{"vocab_size": 2048, "attn_scale": 0.177, "tie_embeddings": false, "init": "uniform", "init_std_down": 0.00447, "init_mimetic": 0.7, "optimizer": "soap_variant", "weight_decay": 0.085, "warmup_steps": 200, "decay_fraction": 0.823, "decay_shape": "linear", "train_tokens": 116000000}
Each number is 50 + 12 x the weight over the matrix's rms, rounded and kept within 0 to 99. Layers, rows and columns count from 0.

# layer 8 MLP down (transposed), 128x128, rms 0.229, rows 66-74, columns 0-127
62 42 50 65 63 58 44 57 53 43 54 59 40 36 68 66 70 58 63 67 47 45 56 76 73 29 17 45 58 58 59 33 66 43 55 43 67 59 45 38 53 46 48 65 56 41 75 51 46 33 50 47 37 49 46 43 55 58 38 47 60 27 58 56 65 55 48 41 44 83 36 40 52 58 69 52 64 36 57 35 43 63 46 70 62 44 54 38 67 43 83 80 35 57 36 48 67 55 46 38 49 33 71 39 56 71 57 55 53 45 45 50 44 46 51 49 35 37 30 27 46 36 51 58 57 41 39 73
56 71 51 48 27 39 43 39 43 74 47 31 53 62 39 52 56 63 62 48 58 70 30 56 79 50 35 74 44 63 65 42 62 33 56 24 63 42 47 79 51 45 30 31 51 17 48 43 59 62 59 62 46 51 40 58 47 53 69 45 44 34 15 27 41 54 39 47 40 36 77 63 14 66 57 34 32 48 64 46 59 57 45 54 56 66 48 44 53 73 66 62 50 46 60 47 43 58 45 60 60 55 47 47 48 52 36 84 56 64 37 55 48 62 37 56 61 54 44 50 60 33 72 58 56 51 49 49
42 24 68 54 41 47 53 65 53 56 52 55 61 37 50 45 37 57 69 58 48 49 67 55 57 44 55 33 70 50 41 42 70 47 56 48 62 35 43 58 50 51 61 64 48 53 55 57 58 22 39 60 58 42 43 51 64 67 61 58 64 74 37 47 40 53 47 43 66 42 36 66 31 56 35 53 37 56 73 52 61 42 67 49 40 70 39 46 59 44 48 60 40 51 49 44 47 33 61 44 48 48 44 48 54 60 38 57 50 40 63 53 60 50 76 42 49 57 38 47 61 56 44 30 60 66 37 41
52 47 49 25 21 61 57 67 50 35 62 51 53 65 45 59 52 43 32 57 60 54 51 50 45 54 51 66 46 59 58 42 54 38 44 40 45 43 37 52 50 46 38 53 49 61 52 50 44 57 40 46 41 51 36 50 54 49 43 53 36 56 64 28 24 56 52 42 66 43 54 29 56 53 67 46 53 56 51 50 41 49 57 51 58 49 44 36 58 36 47 57 47 56 52 50 59 37 60 68 50 38 50 49 40 60 62 35 43 63 74 45 31 42 45 42 48 43 47 51 59 53 76 48 28 57 80 45
40 43 49 43 64 65 57 41 69 43 75 25 41 48 63 62 44 58 45 38 41 57 56 77 44 47 21 47 52 49 52 33 42 33 35 68 51 57 48 44 42 44 46 53 40 61 61 35 44 57 30 43 57 70 50 51 50 41 42 59 61 48 48 43 54 70 64 64 41 52 56 59 28 30 48 58 46 48 52 60 51 59 41 68 39 63 59 59 58 48 71 65 43 33 66 50 43 58 47 46 58 45 54 37 74 70 68 36 45 22 72 63 60 49 56 54 35 49 58 47 78 67 64 52 25 47 43 32
54 52 61 59 48 54 62 61 77 39 54 55 50 62 46 61 70 67 60 42 48 52 50 61 42 74 54 61 44 37 53 43 36 48 61 52 67 53 66 61 61 44 50 43 40 56 59 50 76 38 40 60 42 60 46 46 46 56 71 45 58 55 29 19 42 32 37 63 63 51 44 58 36 52 30 61 29 45 52 61 54 66 51 51 49 47 48 18 44 41 48 62 64 62 55 62 48 51 61 41 61 66 57 51 75 61 50 47 84 39 41 53 20 51 58 53 55 48 29 62 44 73 40 57 68 64 65 46
47 61 43 43 38 52 36 42 54 59 38 70 77 64 63 42 60 40 43 56 54 55 32 33 45 66 66 66 71 28 47 59 63 56 22 62 39 45 72 45 41 45 60 82 51 59 68 58 56 45 63 69 75 88 58 48 57 62 69 47 53 65 26 56 13 47 59 42 59 60 57 40 59 54 52 31 44 39 45 46 60 49 40 47 49 59 61 60 68 44 44 42 32 55 64 54 61 55 49 56 50 39 34 67 58 45 53 39 47 43 36 47 36 48 56 64 74 33 44 44 49 50 48 61 29 52 48 32
54 45 57 56 34 39 69 53 42 65 43 48 52 62 48 64 37 67 50 35 51 48 36 36 31 44 69 40 48 57 60 36 50 58 28 45 67 49 65 65 64 47 46 39 72 73 51 51 37 74 67 53 61 36 32 53 75 51 40 42 42 54 41 44 27 47 42 50 46 49 65 53 49 60 39 52 44 24 61 47 48 38 63 11 06 41 24 59 57 59 46 58 74 44 44 67 56 55 48 34 55 29 56 40 41 47 46 60 56 43 45 39 50 54 52 41 58 41 82 31 44 41 47 66 37 28 55 41
46 53 64 74 71 45 44 62 39 37 45 38 56 43 52 81 49 72 54 45 36 56 46 46 41 59 37 24 57 41 45 42 47 61 49 44 57 34 43 73 43 51 52 33 66 39 41 37 47 35 45 47 33 43 46 39 43 35 43 61 57 54 56 49 50 60 45 43 59 54 48 54 57 59 46 35 44 56 41 54 42 62 43 52 54 59 34 46 28 59 27 61 50 33 26 49 47 56 53 27 44 65 60 45 47 29 45 59 60 59 30 61 50 75 54 38 59 52 52 35 51 69 52 62 50 48 49 51
# layer 8 MLP gate, 128x128, rms 0.235, rows 67-75, columns 0-127
62 56 52 55 50 55 35 50 52 55 42 44 44 52 65 59 41 53 59 37 53 43 62 51 54 46 55 45 66 33 47 28 58 42 56 65 34 36 40 52 51 47 57 58 72 45 40 57 51 43 57 42 62 33 57 62 58 49 51 53 66 47 61 39 77 43 58 45 64 56 29 64 54 38 28 46 59 54 55 42 44 34 50 54 82 47 57 48 30 44 53 70 50 62 31 20 42 22 45 52 49 33 79 39 65 25 56 38 53 53 68 40 25 47 43 31 46 42 47 72 48 54 37 45 65 61 52 43
53 65 34 49 45 50 55 53 62 52 54 64 51 55 58 43 39 36 55 57 70 59 29 30 40 33 36 73 45 56 49 29 32 46 47 49 40 77 57 78 57 52 56 44 54 60 73 60 53 46 54 44 57 55 55 63 46 29 57 18 52 53 59 55 38 40 69 54 51 50 39 31 52 40 41 44 38 46 36 36 18 55 32 41 37 34 42 68 43 38 39 52 58 53 61 48 64 47 37 59 51 60 59 48 55 56 55 49 63 52 41 48 62 55 37 47 60 44 52 35 46 39 49 59 31 36 63 58
47 50 42 50 36 31 42 48 45 39 57 47 58 25 63 45 57 49 50 49 54 42 52 48 49 39 70 60 28 51 54 38 51 41 71 34 31 53 55 29 76 40 64 52 53 37 56 47 50 72 33 54 76 54 51 52 37 57 54 29 58 48 49 42 51 37 63 26 57 48 58 36 50 52 56 54 42 32 66 47 57 46 62 43 54 48 47 09 58 47 45 40 70 40 49 55 42 38 41 38 46 47 56 59 39 59 72 67 52 33 60 59 48 41 36 55 51 45 39 66 70 34 48 47 34 51 44 50
48 46 81 25 71 55 50 69 56 42 51 65 48 56 49 44 47 45 62 46 44 50 63 46 58 28 48 49 53 38 48 53 28 59 59 69 74 58 80 50 70 54 77 61 41 46 41 51 48 53 55 40 38 79 36 52 42 50 52 45 36 45 56 56 70 36 42 49 38 55 43 64 49 43 46 46 19 48 59 53 53 47 38 60 35 50 80 55 48 35 49 56 29 72 36 64 38 51 42 60 56 66 48 56 38 51 47 50 42 43 46 40 53 75 61 45 50 42 61 68 41 55 51 53 50 58 50 67
51 41 54 47 44 60 33 57 62 39 59 31 22 37 48 38 61 50 60 33 53 49 21 46 67 41 59 45 52 66 50 55 52 42 25 53 69 56 54 47 34 44 29 47 36 49 40 56 50 66 32 59 63 46 49 45 46 50 56 51 43 28 66 42 42 52 63 35 39 42 53 70 25 47 56 42 47 55 62 41 46 41 40 49 61 55 45 23 52 46 35 31 60 31 52 60 44 49 51 66 51 49 37 46 25 58 40 58 56 42 64 56 48 59 50 66 55 70 78 64 43 44 35 40 55 31 59 53
64 36 54 54 61 52 65 40 53 62 72 39 26 43 39 49 34 65 48 41 31 29 50 36 39 52 48 69 25 55 58 38 63 48 62 59 62 56 46 47 47 44 54 46 46 58 60 43 30 44 68 17 58 32 55 48 66 47 44 48 47 46 81 39 58 49 63 41 66 70 40 44 54 46 76 38 44 38 55 36 41 31 42 65 32 36 42 49 54 49 50 66 59 50 50 34 39 52 52 47 56 23 48 68 52 35 75 51 50 54 36 50 61 67 48 36 46 85 56 34 72 48 70 47 48 41 45 56
46 62 42 35 47 38 49 43 74 69 42 64 40 40 43 54 47 54 78 47 24 43 57 45 45 46 50 69 38 37 32 65 40 46 59 63 52 67 59 49 46 44 39 39 24 52 57 70 51 69 51 56 73 59 53 39 35 50 49 44 32 55 38 56 34 59 41 44 30 67 45 58 53 58 49 63 46 54 47 51 36 69 57 48 14 54 50 56 52 51 49 58 47 56 11 33 64 42 56 72 38 41 53 64 32 29 47 26 54 20 38 52 40 60 33 34 54 61 60 50 55 53 45 34 43 43 62 64
65 48 51 56 62 41 52 50 53 45 45 60 50 38 87 44 75 54 78 40 62 73 48 71 60 64 37 40 52 44 47 47 29 49 36 35 60 56 38 47 42 41 54 29 42 37 53 49 45 66 52 59 49 53 40 44 24 49 61 70 66 60 67 46 56 50 14 53 57 80 55 58 58 24 23 64 67 53 50 44 58 72 65 45 52 26 29 37 53 88 53 34 23 73 44 47 67 49 46 23 49 47 56 54 39 49 73 40 67 45 57 47 25 64 42 46 66 64 59 49 63 49 49 48 34 46 31 74
50 64 52 55 55 49 58 49 43 68 43 55 42 35 72 46 35 69 47 51 40 60 67 63 53 37 50 61 26 29 58 37 35 52 56 54 44 58 62 32 55 56 45 95 83 50 39 60 59 39 48 41 58 38 50 56 43 57 28 27 58 45 72 56 30 48 47 71 66 52 48 53 55 46 45 59 53 62 43 47 67 83 71 43 42 45 60 37 47 48 40 48 52 61 54 33 49 57 51 34 59 69 47 42 63 57 59 25 49 59 38 53 58 36 51 71 53 43 33 40 60 55 65 44 58 68 49 37
# layer 8 MLP up, 128x128, rms 0.241, rows 67-74, columns 0-127
58 47 45 52 56 40 53 46 16 56 44 40 52 49 33 73 60 61 41 43 35 40 52 64 58 46 69 22 70 57 55 38 49 54 38 42 55 57 43 49 39 49 59 34 43 74 51 31 59 41 44 72 43 79 29 49 63 46 78 54 52 63 67 37 40 50 58 64 37 24 64 37 20 58 50 47 30 59 42 43 51 57 48 36 40 24 43 58 43 56 52 53 66 30 43 48 50 47 72 47 52 41 24 32 42 72 52 52 60 50 41 65 60 49 66 70 52 37 46 34 37 46 39 53 46 35 63 68
71 27 59 60 50 47 62 43 33 46 64 31 57 62 49 44 59 57 61 50 43 50 45 62 31 59 57 63 58 65 54 68 60 40 39 70 70 66 70 42 37 58 29 47 49 50 38 51 42 49 68 58 42 53 42 66 53 46 40 36 44 38 46 40 52 57 65 67 51 44 48 44 64 50 35 46 51 69 37 62 30 45 47 54 68 45 67 37 47 56 47 46 55 51 57 32 45 66 49 48 56 55 50 46 50 29 76 61 62 34 30 49 41 38 54 39 58 44 57 46 43 37 54 56 33 35 53 54
36 47 60 47 64 55 60 46 71 61 58 53 45 49 57 68 52 43 55 51 71 75 39 59 37 55 61 52 54 34 41 47 54 67 28 44 46 54 46 56 45 51 37 44 33 68 42 48 58 42 55 62 38 48 46 46 48 58 51 69 51 59 58 42 37 57 52 37 62 56 39 54 53 45 52 46 51 62 55 67 68 48 63 52 65 52 25 52 66 58 51 71 51 42 47 35 48 57 38 60 44 32 48 63 57 51 60 39 50 46 57 61 35 45 64 42 66 29 56 42 41 41 42 57 58 49 49 47
40 39 57 32 45 49 41 64 54 53 59 71 46 52 68 62 44 40 60 54 44 56 40 39 51 45 53 61 50 47 41 45 51 39 53 39 46 39 69 35 39 48 49 56 63 39 46 51 58 36 56 52 40 70 58 58 38 52 69 29 43 51 45 52 41 31 58 37 40 51 60 38 53 44 52 51 51 53 71 47 76 58 50 60 51 54 37 41 60 42 13 55 72 68 55 61 78 55 53 59 71 57 47 49 46 56 36 48 35 48 64 54 45 59 47 56 70 41 70 44 63 29 68 39 37 77 64 45
53 48 45 40 43 35 62 42 32 38 54 70 46 54 32 60 52 20 36 57 29 40 53 57 28 62 58 66 37 52 45 38 74 57 45 49 49 51 65 58 66 74 49 41 33 45 55 64 41 39 47 56 45 22 33 76 41 34 51 48 73 53 77 62 52 47 49 54 52 42 59 41 43 34 42 39 58 66 54 45 55 36 45 53 55 50 44 59 51 68 43 42 64 29 57 53 52 50 38 59 60 59 55 48 67 37 52 28 48 58 46 51 45 77 75 53 50 40 33 39 67 43 67 59 56 47 71 54
45 38 32 41 59 57 38 61 57 40 41 30 60 61 64 60 36 26 74 69 58 74 54 58 56 48 37 38 60 48 55 59 52 47 40 42 64 61 43 69 59 50 51 41 78 67 38 33 44 46 49 41 40 26 45 54 37 55 40 66 75 57 45 60 50 52 63 42 36 72 60 62 47 38 63 49 36 48 55 45 47 52 47 57 72 37 44 50 33 55 62 49 47 58 58 38 51 26 27 44 46 55 54 41 25 49 53 50 57 64 61 37 26 53 64 39 47 46 42 54 19 57 50 44 62 58 56 52
50 13 88 59 65 45 43 55 63 54 36 30 72 49 50 59 58 40 56 49 53 55 51 36 48 38 56 40 62 64 49 63 55 56 34 24 41 53 40 64 59 38 58 35 52 37 49 41 35 55 37 49 45 64 56 62 56 57 46 71 29 53 61 48 35 50 39 38 45 52 42 48 31 52 88 61 25 61 44 56 43 66 45 41 58 47 74 45 68 54 31 43 59 35 42 62 58 45 31 58 50 59 64 48 57 38 40 56 31 42 72 47 57 35 53 52 40 32 72 52 45 50 40 43 47 65 43 43
66 45 37 41 58 59 55 53 52 71 43 59 76 44 68 20 63 75 42 35 57 53 52 63 67 40 54 39 29 26 54 63 57 57 27 49 40 54 43 65 41 52 48 52 32 23 76 33 66 63 52 54 53 12 46 67 45 49 25 53 47 58 48 59 46 65 41 51 49 57 47 54 55 52 45 56 52 62 46 42 58 54 53 49 58 42 61 38 89 59 37 75 68 62 34 54 45 45 47 55 46 60 60 50 67 63 36 47 42 44 60 45 47 62 60 48 38 57 60 68 42 43 41 27 48 44 52 35